Weights of a small transformer language model: 301M tokens.
Each number is 200 + 20 x the weight over its row's rms, rounded and kept within 0 to 999. Layers, rows and columns count from 0. The size before them is the row's rms in percent of the matrix's.

# up: layer 6 MLP up, 1024x256, rms 0.0651, rows 6-105, columns 192-223
# down: layer 6 MLP down (transposed), 1024x256, rms 0.0501, rows 6-105, columns 192-223
up6,097,212,196,184,203,210,187,188,209,261,170,199,185,208,220,223,164,203,160,230,198,184,180,190,207,202,224,202,194,186,185,199,178
down6,099,198,183,198,182,183,200,188,209,207,191,208,190,217,218,205,151,187,191,245,189,196,205,227,204,186,167,185,212,196,211,213,215
up7,119,177,184,176,236,180,180,183,206,227,171,206,153,228,196,209,184,216,185,225,178,215,180,194,218,197,201,200,197,206,187,180,224
down7,122,197,201,192,215,191,179,226,250,235,182,204,214,235,244,198,199,211,201,221,170,193,209,199,175,190,173,199,188,170,240,209,204
up8,099,179,178,208,209,182,192,216,162,249,167,203,178,223,224,152,222,227,213,199,208,223,193,222,208,184,205,194,207,212,187,204,224
down8,098,206,187,201,195,171,190,183,187,192,193,230,200,192,188,205,241,209,168,154,145,208,179,184,234,205,192,217,250,162,207,194,176
up9,080,173,171,191,231,153,170,213,188,218,181,203,215,215,193,213,218,199,200,197,203,165,188,233,186,191,195,174,175,221,177,195,188
down9,084,212,212,189,174,234,193,185,174,172,193,200,183,210,202,214,178,191,217,189,200,186,204,160,228,198,206,181,236,193,223,219,195
up10,101,191,160,170,208,215,214,195,171,202,234,196,211,219,213,155,188,201,179,211,242,212,242,202,172,201,199,161,210,210,183,180,211
down10,100,224,191,210,219,164,180,176,188,226,205,223,179,213,191,183,183,204,242,164,203,195,175,186,213,182,214,183,197,198,180,210,206
up11,098,185,170,211,202,179,212,238,208,204,180,189,197,203,202,187,198,198,176,213,204,196,207,235,180,195,225,201,222,192,203,212,176
down11,100,229,196,197,212,193,193,204,205,196,154,201,246,192,190,209,206,181,189,194,224,178,152,242,161,217,197,216,184,223,231,209,208
up12,108,204,176,196,233,192,180,219,200,233,194,198,237,211,203,219,214,233,191,152,255,219,205,212,214,211,209,200,224,190,198,194,171
down12,094,159,191,195,191,203,167,189,181,222,202,201,198,213,216,189,209,209,172,199,211,198,187,198,214,208,192,202,185,180,189,198,179
up13,100,194,181,187,218,201,185,165,178,212,218,216,196,222,209,180,188,210,222,197,264,218,212,219,220,194,187,195,242,188,180,206,228
down13,092,201,217,198,215,208,177,230,200,187,216,186,216,201,191,193,177,194,218,195,186,188,189,205,171,193,220,211,186,192,202,204,192
up14,083,203,191,192,182,239,164,205,177,254,200,175,212,186,191,199,192,189,190,221,202,189,223,196,196,220,170,209,176,185,219,211,182
down14,090,215,218,198,180,211,212,196,189,159,189,225,194,226,224,198,171,218,177,206,196,170,210,179,198,195,196,205,189,229,225,191,193
up15,100,186,181,156,168,147,197,191,217,199,184,170,189,190,198,188,172,210,191,210,211,208,194,219,204,210,203,196,232,219,199,202,210
down15,102,205,187,229,200,204,198,221,224,224,225,217,209,221,177,159,199,217,223,175,180,180,236,209,226,243,171,217,199,200,190,222,231
up16,106,212,191,193,229,217,197,183,204,162,213,201,218,223,180,219,167,179,189,166,199,204,163,231,159,231,178,174,208,183,207,216,205
down16,104,171,179,190,175,183,201,203,206,210,186,167,199,222,206,175,206,233,206,206,181,219,197,203,197,211,199,178,196,209,209,228,192
up17,096,193,216,146,185,196,186,221,153,171,193,191,200,201,221,192,201,211,185,206,204,222,264,216,195,200,192,175,187,189,200,198,210
down17,095,207,201,189,206,191,204,205,218,233,196,222,223,217,150,212,202,199,194,220,251,189,215,221,216,211,201,193,221,201,183,209,204
up18,098,216,200,195,206,206,197,186,192,221,181,221,208,208,183,174,204,179,187,234,237,206,189,239,212,215,218,174,193,164,211,190,213
down18,086,155,180,181,198,198,189,161,204,183,212,169,212,185,224,193,212,186,214,162,166,205,213,214,198,212,182,227,185,222,188,183,175
up19,092,181,196,205,218,192,214,196,174,189,220,185,217,200,199,211,202,161,179,196,211,151,230,177,210,220,193,238,233,154,184,207,225
down19,094,218,183,200,200,204,182,191,190,222,174,157,215,175,198,203,199,166,191,177,164,197,207,210,169,214,177,226,218,161,198,179,195
up20,092,183,204,190,205,199,174,191,184,169,159,170,212,187,188,252,184,175,172,186,178,211,179,223,192,238,226,211,203,175,201,206,141
down20,094,226,235,218,168,207,226,220,237,166,192,228,195,209,183,213,207,173,203,184,191,191,217,206,186,213,193,187,204,189,206,196,210
up21,093,191,199,208,171,185,195,194,184,175,203,173,202,201,206,180,219,194,181,202,257,200,204,224,205,231,218,191,210,219,236,213,208
down21,092,194,183,164,198,187,220,226,235,190,230,177,191,211,175,154,175,164,201,166,213,211,195,197,202,174,177,201,230,216,194,178,217
up22,098,175,188,197,149,197,218,185,222,216,198,185,179,185,215,187,194,166,181,197,260,204,224,186,193,192,163,179,215,167,193,199,185
down22,095,216,181,199,236,173,175,192,187,226,176,196,215,209,197,187,190,199,217,180,240,216,204,192,208,185,207,192,205,179,189,216,201
up23,099,175,215,186,218,179,193,187,193,217,208,212,200,205,164,183,221,194,179,185,175,211,211,169,219,200,160,229,207,202,187,215,188
down23,100,241,186,208,216,214,230,203,204,206,198,217,200,201,208,208,213,187,179,203,182,175,210,149,216,222,185,197,192,185,159,201,190
up24,107,182,187,197,207,223,169,224,190,207,198,190,196,243,195,202,177,232,174,222,198,221,172,211,170,234,187,199,184,177,201,192,192
down24,108,196,204,194,232,205,190,209,204,183,201,192,224,207,183,202,198,191,197,203,142,220,191,181,238,215,186,174,216,198,212,204,216
up25,092,185,182,209,211,211,225,211,233,158,219,205,203,219,190,213,169,198,178,200,228,204,186,232,168,224,194,171,181,228,201,192,213
down25,090,209,207,177,192,182,182,200,181,217,231,224,219,199,158,199,204,200,226,214,199,184,209,201,186,197,217,209,216,176,230,195,179
up26,089,198,171,173,214,173,196,212,206,203,195,208,190,231,187,172,207,199,178,203,216,141,177,194,203,206,204,189,224,177,188,192,173
down26,081,213,181,164,203,188,180,216,215,213,228,200,200,201,176,229,179,195,176,208,188,174,182,215,194,200,178,208,167,192,197,202,165
up27,074,202,156,226,184,194,202,226,192,206,197,187,182,202,187,200,193,196,217,175,191,238,227,235,188,216,215,194,167,230,190,208,197
down27,071,222,201,186,198,230,215,204,208,174,190,197,156,195,222,194,183,192,198,225,208,158,197,219,204,226,221,190,203,192,213,187,210
up28,103,218,176,190,229,172,206,204,210,187,232,145,222,218,194,190,206,219,198,205,169,153,210,218,202,186,198,178,216,172,179,208,177
down28,103,219,201,225,210,195,190,219,209,221,198,210,229,210,190,205,175,223,190,212,200,193,231,184,183,227,179,215,200,185,211,214,198
up29,087,207,183,200,178,187,194,230,198,185,183,195,193,173,203,161,189,192,181,221,180,226,209,217,207,174,237,211,197,201,176,163,208
down29,087,196,225,217,230,193,211,182,207,216,176,215,206,183,189,209,183,197,206,163,215,206,198,215,222,194,188,176,202,170,229,192,199
up30,093,225,209,210,227,187,227,219,211,159,212,200,218,197,215,207,205,138,204,223,215,191,253,199,198,223,213,184,203,210,188,169,175
down30,097,179,195,213,209,194,197,164,217,190,209,206,195,207,213,175,202,228,230,200,191,183,185,205,224,161,188,187,213,204,198,241,184
up31,088,225,189,226,200,233,217,208,187,198,220,186,196,200,214,212,175,207,197,198,201,184,233,235,203,199,214,217,204,245,203,187,198
down31,083,161,198,155,160,204,198,211,202,181,206,213,203,185,178,191,221,181,193,193,207,213,211,192,214,209,194,174,204,200,239,178,216
up32,090,244,216,207,220,193,230,235,218,174,218,190,210,201,178,187,168,190,219,215,228,203,250,196,201,227,181,180,168,198,173,162,177
down32,095,151,224,232,200,202,215,156,191,198,201,224,218,194,232,217,209,233,187,190,192,216,206,189,225,203,218,237,196,212,195,197,193
up33,104,179,180,220,200,175,172,186,189,219,179,192,192,193,204,228,171,177,213,177,225,222,216,196,208,192,236,179,194,220,176,172,175
down33,104,188,212,238,176,217,193,166,221,197,214,209,168,156,237,199,197,201,179,209,227,217,218,207,206,218,204,194,204,214,183,169,216
up34,105,188,227,184,177,209,202,199,176,214,193,167,198,180,194,226,213,186,201,220,222,218,205,199,170,180,206,204,258,209,178,186,192
down34,099,178,205,219,200,208,188,213,218,176,217,222,190,187,222,220,208,191,210,211,214,225,198,202,224,207,182,194,214,194,197,200,179
up35,090,147,185,213,211,201,179,189,175,176,176,169,200,214,207,230,220,222,213,207,200,222,141,241,202,242,190,222,180,209,192,197,205
down35,090,189,184,185,190,232,195,225,190,180,197,195,210,183,194,197,211,195,194,190,200,184,222,215,201,192,207,189,170,186,221,175,187
up36,103,227,182,193,205,209,221,175,186,196,213,211,200,210,234,229,202,189,200,182,206,206,198,215,182,169,217,223,208,200,164,204,198
down36,103,210,192,195,176,187,218,195,230,239,216,190,195,204,212,208,239,184,208,198,238,209,194,194,172,187,234,209,232,173,211,201,217
up37,116,186,198,231,171,219,211,162,180,226,188,216,181,183,213,189,210,174,220,211,199,181,225,202,222,205,177,186,213,161,215,200,189
down37,113,223,223,228,197,209,223,205,213,228,207,182,197,215,165,192,234,162,193,190,201,193,160,181,213,223,254,171,207,153,187,199,199
up38,087,188,227,218,182,193,226,235,188,185,158,181,218,224,198,216,199,185,171,224,190,202,186,231,203,221,193,197,209,180,216,212,151
down38,089,201,164,176,193,205,163,171,160,233,221,205,184,181,201,216,205,178,207,170,186,243,211,155,174,197,167,216,214,187,178,186,199
up39,093,155,188,183,224,207,229,186,192,231,183,183,202,194,153,200,189,180,209,173,208,215,199,156,189,178,183,220,182,210,173,187,196
down39,094,210,195,170,197,183,205,154,151,222,194,128,186,209,226,201,186,234,177,220,192,223,201,200,226,205,180,198,197,210,183,186,200
up40,092,171,194,174,221,211,196,157,197,192,212,183,239,205,210,155,198,201,207,229,202,224,239,221,220,222,185,200,193,235,191,183,159
down40,092,228,201,190,183,170,211,191,179,187,194,226,192,219,185,180,203,181,162,207,202,251,234,175,170,188,175,171,196,191,216,178,175
up41,101,183,198,208,192,218,222,234,190,183,242,173,198,219,219,172,166,222,215,149,174,196,184,217,216,230,224,215,195,176,195,211,196
down41,102,212,178,160,173,203,181,221,184,211,205,239,209,218,237,194,209,208,190,174,158,202,186,183,196,192,182,182,187,211,241,229,205
up42,100,187,188,161,217,229,183,168,193,193,170,231,186,227,173,196,236,210,175,187,225,195,188,195,199,184,205,201,231,242,161,225,170
down42,094,194,192,231,193,174,184,248,214,217,176,203,212,230,181,173,150,213,192,227,205,198,223,225,201,219,215,187,186,218,244,192,202
up43,104,177,171,192,192,185,175,225,164,186,197,169,209,187,246,205,191,198,192,194,171,232,203,199,201,222,187,232,186,177,207,212,180
down43,104,212,171,194,208,184,203,237,166,184,193,195,193,196,247,231,179,184,193,203,199,189,176,147,202,182,201,234,197,198,186,209,187
up44,103,205,172,202,196,202,213,198,195,153,190,215,199,199,175,213,205,157,202,224,209,162,183,192,207,225,148,225,200,216,188,189,199
down44,103,204,209,185,180,197,201,214,225,213,215,187,213,228,212,201,205,199,236,171,227,199,201,228,240,201,160,216,185,171,226,220,228
up45,109,196,181,195,179,238,211,216,220,186,171,182,242,202,214,205,216,187,218,210,214,190,215,178,215,190,202,204,196,209,230,197,201
down45,114,213,228,213,242,185,218,201,241,214,198,210,194,211,185,219,225,187,209,185,185,205,224,204,201,240,182,177,206,227,189,188,255
up46,074,204,177,214,181,177,217,215,196,202,212,194,208,218,188,235,205,218,219,213,171,177,229,211,201,207,250,194,202,241,192,215,185
down46,073,236,203,190,240,190,216,217,204,207,197,200,183,180,203,157,190,209,200,230,221,173,232,204,209,178,186,198,178,210,204,190,207
up47,085,199,207,190,206,166,167,262,240,200,222,166,209,224,193,204,220,228,188,203,180,212,203,196,203,178,192,162,171,236,208,196,167
down47,091,213,193,223,207,221,224,166,241,248,219,201,183,208,190,202,184,169,180,207,192,174,199,215,197,211,211,215,191,193,210,229,204
up48,104,202,181,194,210,181,224,196,195,213,166,230,226,187,180,219,217,208,230,187,244,196,222,207,169,190,198,203,204,238,207,188,196
down48,106,179,209,194,208,194,207,182,216,214,200,187,194,214,216,208,176,221,190,202,229,179,186,196,216,164,222,198,231,155,204,229,177
up49,077,247,184,201,188,182,210,228,200,240,168,205,208,186,188,169,178,168,155,166,225,237,187,202,195,234,212,207,190,225,151,197,197
down49,077,196,234,198,181,188,201,217,224,184,185,203,176,205,222,214,195,222,256,213,196,165,202,187,217,209,197,170,210,203,203,169,173
up50,105,196,182,181,202,199,203,168,197,159,218,192,181,215,168,184,216,174,183,162,219,184,212,174,170,221,208,190,201,190,209,229,204
down50,107,216,177,177,198,174,250,179,188,188,217,204,169,170,210,203,158,187,194,185,170,174,227,199,196,211,185,208,212,163,198,175,195
up51,108,247,224,203,210,220,173,173,155,192,208,210,216,218,192,177,204,209,167,193,209,180,213,220,169,210,185,216,232,204,163,231,204
down51,107,226,190,193,198,227,189,193,168,203,216,196,246,201,218,214,169,199,225,196,179,198,206,171,196,202,151,202,204,203,183,206,213
up52,094,202,178,185,152,218,154,195,150,156,222,214,221,172,223,179,231,189,212,185,201,220,224,185,175,208,202,197,228,192,195,252,181
down52,090,219,217,217,237,262,201,169,201,212,190,227,212,223,205,210,160,157,148,165,211,184,231,220,184,211,203,225,184,201,185,173,183
up53,103,208,202,211,179,229,214,200,170,176,174,180,203,184,197,193,185,203,161,199,217,181,240,215,216,218,200,182,187,202,207,210,177
down53,105,215,231,224,215,232,223,215,174,189,190,224,217,202,198,171,216,190,208,214,229,188,215,198,203,226,159,184,212,204,216,213,216
up54,095,198,218,200,204,210,180,231,192,196,202,203,205,219,200,170,202,174,221,201,207,178,210,179,231,197,204,195,203,244,187,161,206
down54,100,227,220,214,209,185,223,183,194,206,194,216,219,205,179,166,190,235,162,228,213,171,205,184,227,206,213,229,184,184,183,184,139
up55,107,210,218,188,151,198,202,221,196,218,200,207,229,205,153,235,186,178,198,201,208,229,188,179,200,231,185,162,197,209,217,211,203
down55,109,222,217,216,178,247,210,205,218,219,213,211,178,200,189,216,208,206,188,196,187,195,217,201,216,195,164,169,199,181,178,153,209
up56,093,211,190,208,215,195,190,196,213,223,200,185,227,182,169,185,185,234,212,195,181,193,194,237,214,201,234,177,221,213,232,197,194
down56,094,175,236,195,217,200,187,202,208,184,192,192,180,207,187,188,193,154,209,203,211,183,173,206,169,175,213,222,216,198,162,194,183
up57,096,207,210,218,207,201,200,212,204,207,198,229,208,207,196,203,212,184,219,225,189,189,205,202,168,189,257,203,242,182,256,203,199
down57,102,197,206,196,194,189,220,190,166,199,212,202,202,195,220,216,226,229,166,200,205,178,250,164,219,214,197,170,225,191,198,197,226
up58,093,214,203,203,189,209,175,208,179,215,210,228,208,175,214,197,191,188,206,212,184,228,209,187,169,202,176,227,193,223,182,215,217
down58,099,182,200,246,195,208,203,201,208,194,185,212,204,190,170,198,213,212,188,223,204,204,188,214,218,197,197,200,235,184,208,190,192
up59,108,204,207,216,224,171,164,174,222,200,185,158,210,226,207,193,197,215,174,199,207,224,222,218,206,205,216,158,205,185,223,184,161
down59,110,206,175,220,232,215,197,184,207,173,200,205,175,183,213,199,226,195,166,198,221,230,190,215,202,241,187,218,184,225,193,252,170
up60,116,220,189,225,218,231,182,189,190,197,214,167,212,212,210,205,187,181,171,238,211,185,231,213,201,206,201,193,224,197,182,213,156
down60,111,199,181,173,215,186,240,196,208,203,218,204,206,192,222,231,181,217,216,209,209,186,182,194,200,195,216,187,189,177,206,206,221
up61,114,192,195,183,178,211,227,209,181,222,198,198,187,215,197,203,227,231,192,212,220,215,209,173,216,187,220,223,217,191,209,209,199
down61,118,197,184,168,211,179,216,174,231,205,201,179,188,250,230,227,233,185,214,154,177,239,198,178,194,152,213,186,216,197,218,183,203
up62,089,201,202,195,212,209,165,191,170,199,181,208,200,224,226,170,181,199,197,211,224,188,220,185,178,192,209,188,217,159,231,190,199
down62,093,219,196,202,187,229,191,165,181,201,209,157,202,189,183,188,186,203,209,196,196,189,174,224,202,208,222,161,164,194,207,216,180
up63,094,206,145,186,210,212,200,173,223,219,164,180,215,197,168,202,179,188,206,219,206,184,201,183,194,208,206,199,209,201,191,197,199
down63,095,179,198,202,219,195,222,178,220,194,173,201,207,229,215,246,205,204,220,181,196,195,223,169,169,186,197,190,208,194,223,190,194
up64,078,211,212,227,133,226,197,211,197,209,189,199,216,221,194,208,219,210,174,211,213,174,183,212,171,179,189,180,199,169,223,222,193
down64,074,239,240,183,198,228,237,192,190,202,181,204,172,170,217,206,182,201,207,189,248,208,185,190,227,214,201,201,206,198,231,227,224
up65,111,216,221,209,216,190,212,186,196,230,217,228,230,226,212,163,205,198,219,218,225,163,207,181,198,210,185,223,224,192,178,216,189
down65,109,215,186,162,204,198,217,194,149,189,210,185,198,209,209,187,185,182,215,183,166,177,196,210,194,167,217,195,194,203,209,169,168
up66,103,183,199,183,190,186,213,191,243,171,178,136,198,193,206,172,213,199,204,224,209,182,218,179,198,184,204,168,213,196,229,218,167
down66,106,230,188,240,212,207,197,199,208,190,189,216,209,165,171,195,201,163,189,202,195,201,175,220,197,216,191,206,222,216,222,200,202
up67,106,203,225,174,186,184,187,189,203,202,214,204,182,220,174,176,169,179,177,221,240,168,190,178,161,237,180,223,216,182,235,205,173
down67,106,196,190,222,191,204,172,219,222,206,194,205,159,198,210,213,201,180,167,199,200,194,198,199,227,223,199,183,236,207,213,188,209
up68,109,231,200,175,181,205,207,183,189,179,234,180,235,210,226,218,210,196,208,173,184,203,200,233,195,222,198,187,209,198,160,184,206
down68,106,211,220,224,239,207,174,178,212,176,184,184,180,179,159,223,209,199,198,214,221,231,195,234,210,206,217,204,165,210,209,192,219
up69,103,208,193,169,209,224,199,204,183,207,195,184,206,224,194,242,215,194,211,205,218,203,213,220,217,172,195,182,169,208,182,234,189
down69,101,154,186,207,201,201,210,173,203,190,198,221,224,225,217,205,209,214,191,204,206,240,167,222,202,226,233,226,210,229,193,207,188
up70,100,185,168,158,155,189,197,228,189,219,188,202,200,221,186,212,187,226,159,194,223,190,205,219,205,221,221,207,185,198,169,185,186
down70,099,202,203,223,226,204,181,188,228,201,207,196,166,229,192,218,196,230,230,225,183,185,200,205,172,204,198,201,198,208,208,206,199
up71,104,128,190,184,185,173,192,211,224,209,194,205,212,240,176,207,178,228,215,227,205,238,204,218,229,252,239,218,209,215,197,183,207
down71,102,199,218,171,203,200,186,212,226,244,170,219,199,206,178,183,210,203,206,192,224,190,197,215,207,197,173,213,209,151,208,157,195
up72,102,204,206,201,219,205,209,200,219,223,170,187,215,196,215,207,203,160,162,170,169,220,195,235,189,194,178,192,220,227,189,185,212
down72,104,204,189,185,165,169,208,191,187,202,204,223,197,213,235,222,171,208,198,213,214,202,179,209,161,184,186,231,238,213,206,168,237
up73,110,209,214,207,182,190,212,223,179,204,196,190,184,188,221,218,225,224,182,175,212,196,173,177,212,204,214,211,212,155,171,155,198
down73,108,222,208,201,171,207,220,206,175,182,210,179,186,217,212,219,247,224,199,207,193,174,188,191,201,193,225,213,192,234,214,199,184
up74,102,195,178,203,189,203,211,212,191,193,186,196,166,169,229,237,224,218,156,173,201,193,195,173,187,184,217,188,222,189,221,204,194
down74,104,191,218,226,246,212,207,221,204,197,190,209,187,215,211,207,191,212,218,221,206,212,192,234,132,248,188,174,185,198,182,209,181
up75,113,172,203,196,202,233,215,210,237,182,172,226,190,222,201,199,211,207,183,209,223,199,216,198,207,186,188,196,194,184,195,198,206
down75,114,189,191,205,202,183,188,190,213,221,193,194,185,226,178,232,193,228,189,247,226,211,209,206,169,183,207,184,213,210,218,198,177
up76,094,220,196,201,211,181,172,211,224,204,171,179,245,203,172,186,187,181,197,165,194,184,218,182,210,199,219,209,198,230,162,199,208
down76,095,171,223,211,201,216,202,159,213,211,161,215,200,172,168,191,174,220,229,212,200,202,192,229,200,216,190,208,203,204,230,190,213
up77,112,187,178,180,191,174,231,201,207,208,167,196,234,213,164,218,182,167,216,174,180,197,215,182,178,209,179,184,201,193,217,221,158
down77,109,177,195,242,201,180,180,213,202,185,166,208,231,174,170,200,202,196,201,179,146,241,190,199,222,202,185,208,184,204,180,237,161
up78,103,212,187,196,207,179,183,193,172,186,141,178,199,208,227,184,212,180,174,207,188,198,246,185,202,191,202,167,195,199,224,233,221
down78,105,178,216,169,191,195,201,209,199,196,198,176,203,184,201,229,211,165,182,215,213,200,195,166,220,191,223,202,181,181,153,200,206
up79,108,194,172,184,215,196,192,190,224,193,194,194,240,163,197,200,216,194,181,198,215,194,180,216,179,232,239,219,179,223,207,186,194
down79,103,224,196,180,226,258,193,200,220,169,165,209,201,192,152,215,182,241,185,228,201,180,174,178,243,199,189,193,204,180,225,177,191
up80,106,190,204,182,199,234,202,187,192,184,191,209,224,200,190,205,194,140,191,176,201,207,227,225,237,208,199,203,208,202,191,175,182
down80,107,213,227,182,195,204,212,209,180,208,203,212,239,161,186,246,217,219,236,207,225,217,206,195,207,169,187,191,187,217,193,210,186
up81,088,164,192,187,211,183,218,198,192,184,228,211,207,196,165,212,171,202,221,231,238,191,206,202,224,222,211,211,187,190,199,193,216
down81,087,209,220,195,184,210,189,168,203,200,182,167,207,203,157,183,177,199,184,202,174,183,181,209,230,217,240,215,177,165,219,190,214
up82,085,210,213,223,210,181,181,170,214,224,204,198,199,230,186,216,208,194,193,195,180,207,207,196,194,216,184,221,221,237,242,218,213
down82,086,185,191,165,191,193,194,239,216,201,218,192,201,214,224,200,182,186,207,180,221,180,208,222,178,179,257,205,229,204,195,183,225
up83,093,179,202,196,222,185,187,229,185,184,248,229,206,190,174,203,211,178,187,190,202,232,211,219,214,195,179,218,164,172,179,235,197
down83,093,214,167,194,202,200,189,200,172,218,198,208,190,186,201,230,192,201,178,169,196,181,221,206,191,209,188,192,211,173,214,222,194
up84,108,186,227,200,198,195,196,195,164,210,177,195,195,209,195,174,190,198,225,205,182,222,261,226,227,184,201,204,224,204,211,217,185
down84,112,196,194,164,174,187,224,171,193,216,218,169,194,185,220,162,197,207,217,197,183,199,206,200,193,198,201,225,185,178,207,156,217
up85,107,158,209,166,173,189,207,209,227,193,229,203,184,183,179,216,203,184,220,203,230,199,203,189,191,202,227,189,220,219,194,161,200
down85,109,207,219,190,197,198,194,180,177,168,227,175,207,196,183,206,183,198,169,201,214,190,186,190,242,215,216,205,189,166,218,191,186
up86,112,221,165,174,185,175,196,200,195,199,174,163,205,205,218,201,166,191,160,159,229,190,199,216,204,192,222,185,200,184,181,158,190
down86,110,204,226,157,204,192,197,204,183,222,189,195,218,181,168,220,216,182,202,211,203,203,241,191,202,172,256,180,200,189,209,176,201
up87,105,160,220,206,201,224,178,207,189,224,170,164,177,188,211,210,191,236,171,230,219,213,218,219,194,222,186,179,201,201,203,194,183
down87,103,190,156,232,178,161,198,207,201,204,210,213,197,197,200,214,201,190,206,183,181,180,193,200,216,221,186,223,187,213,198,199,179
up88,099,223,200,190,219,194,225,186,227,207,222,184,211,170,213,195,202,191,200,202,193,213,190,206,175,205,203,207,181,182,187,193,177
down88,100,214,160,198,232,181,177,175,208,185,210,182,202,184,197,220,204,185,227,230,182,205,245,203,194,191,219,217,235,194,221,195,178
up89,099,162,200,161,174,212,214,187,174,219,210,194,210,202,199,198,241,204,184,177,199,192,167,224,224,218,140,166,185,157,199,194,203
down89,102,210,212,182,164,207,195,213,227,197,218,218,190,184,209,195,171,191,196,212,214,205,196,218,174,190,186,207,178,242,177,247,208
up90,105,179,211,178,147,175,205,220,196,192,215,215,191,204,209,202,202,199,191,215,197,189,197,197,201,210,207,200,224,170,225,204,210
down90,106,246,186,193,224,181,193,180,183,194,160,201,181,184,205,178,209,208,184,202,195,190,201,185,189,205,152,211,232,194,220,188,179
up91,097,208,203,211,186,226,173,203,211,228,182,221,222,188,186,155,211,163,219,208,202,177,191,182,235,205,180,200,177,205,222,211,185
down91,098,148,212,176,197,186,174,221,175,210,232,195,214,225,211,203,181,209,215,198,196,181,170,177,167,215,176,198,184,185,180,226,190
up92,105,199,205,176,214,198,213,135,145,203,216,224,170,211,196,192,208,220,177,217,177,218,219,213,206,196,225,208,232,213,221,195,171
down92,106,206,219,171,192,177,199,211,196,223,162,188,207,207,222,207,207,181,190,186,173,216,208,215,224,208,226,221,166,226,188,204,218
up93,091,191,176,214,242,198,188,171,215,229,205,180,240,208,165,183,189,185,194,159,152,194,219,220,189,205,183,187,226,244,182,205,157
down93,090,179,199,160,210,200,164,212,192,188,219,188,204,182,183,260,167,171,191,190,173,206,175,183,188,179,174,171,201,211,231,220,189
up94,104,167,175,204,214,206,201,190,181,182,192,164,198,210,199,210,200,208,201,195,185,141,184,228,181,217,193,170,204,208,200,204,171
down94,105,192,175,205,210,203,237,188,232,206,197,197,160,219,229,210,217,177,210,171,198,199,153,188,158,207,186,196,188,197,198,180,157
up95,094,194,198,218,178,209,208,214,205,233,182,185,176,214,208,245,217,173,191,180,184,164,221,197,191,183,226,195,204,216,233,155,192
down95,095,227,189,171,210,212,232,202,198,174,230,222,189,201,189,229,192,211,217,214,203,190,194,200,213,184,185,192,191,186,199,171,204
up96,086,222,214,220,190,218,228,201,194,187,183,225,182,229,192,214,217,199,176,170,154,223,193,226,251,206,196,189,171,214,205,208,184
down96,087,223,200,163,217,201,207,183,196,234,205,206,181,204,220,170,156,234,196,190,193,195,206,183,191,158,200,230,225,170,174,203,159
up97,084,174,193,210,211,190,197,168,195,158,221,180,223,192,195,197,196,202,195,179,169,197,218,206,214,184,187,162,235,199,228,230,191
down97,091,190,198,199,200,195,189,212,195,167,199,231,210,200,193,206,157,185,200,210,181,193,182,236,166,181,200,190,193,205,218,218,187
up98,100,198,201,199,214,203,169,199,195,196,233,187,205,212,197,203,225,212,166,155,204,234,179,196,228,216,174,172,194,189,219,214,209
down98,097,218,214,170,213,195,176,208,198,175,217,217,196,208,189,208,202,208,192,204,184,237,187,208,163,221,212,201,174,227,190,171,217
up99,104,179,193,187,214,194,180,169,179,180,206,172,201,198,237,175,173,206,136,241,196,183,226,216,207,187,201,182,197,174,179,186,173
down99,102,228,195,213,177,227,195,190,226,200,194,180,165,196,204,201,241,188,167,232,203,214,188,176,190,173,194,189,192,204,181,167,209
up100,104,178,179,215,204,189,164,175,173,192,191,224,205,219,220,189,226,199,156,171,236,203,234,209,193,235,190,181,197,164,202,177,201
down100,104,221,208,182,227,237,219,185,190,167,202,198,162,202,172,190,183,165,197,232,216,207,196,196,189,204,193,218,209,186,182,206,249
up101,102,235,170,196,184,201,163,185,199,186,186,171,225,197,222,225,198,200,184,164,207,187,197,177,180,256,182,201,199,241,193,201,192
down101,102,187,200,181,213,185,188,215,197,187,237,203,160,215,186,189,220,237,217,205,180,226,179,178,199,221,191,201,169,156,199,180,191
up102,090,181,220,236,169,183,215,191,174,195,180,178,172,205,159,208,172,226,206,180,197,162,196,200,234,186,192,203,222,233,208,203,165
down102,093,174,227,186,222,178,188,199,223,181,190,184,221,192,166,177,172,183,188,197,191,234,242,204,187,218,190,196,182,169,221,176,201
up103,099,208,178,212,211,213,204,222,208,213,197,201,180,195,209,160,186,213,216,167,236,195,231,198,190,238,226,218,204,209,208,188,167
down103,100,184,228,185,206,191,257,224,204,192,168,187,229,216,224,228,173,198,199,205,210,172,184,222,194,185,223,197,203,227,186,228,213
up104,109,164,199,230,214,231,162,195,145,204,187,224,225,210,222,175,203,182,190,207,172,198,188,203,183,206,202,206,182,194,211,222,203
down104,106,209,191,197,202,193,218,179,233,218,207,176,219,145,216,223,214,210,190,201,208,230,216,188,223,202,214,224,209,163,235,199,168
up105,104,223,167,199,197,226,165,198,204,235,183,164,214,166,218,211,171,179,187,232,205,220,220,207,168,202,190,202,219,183,181,177,204
down105,106,227,206,206,212,207,195,251,214,169,196,236,174,214,230,172,219,209,202,206,213,188,159,206,188,203,206,186,181,220,218,187,209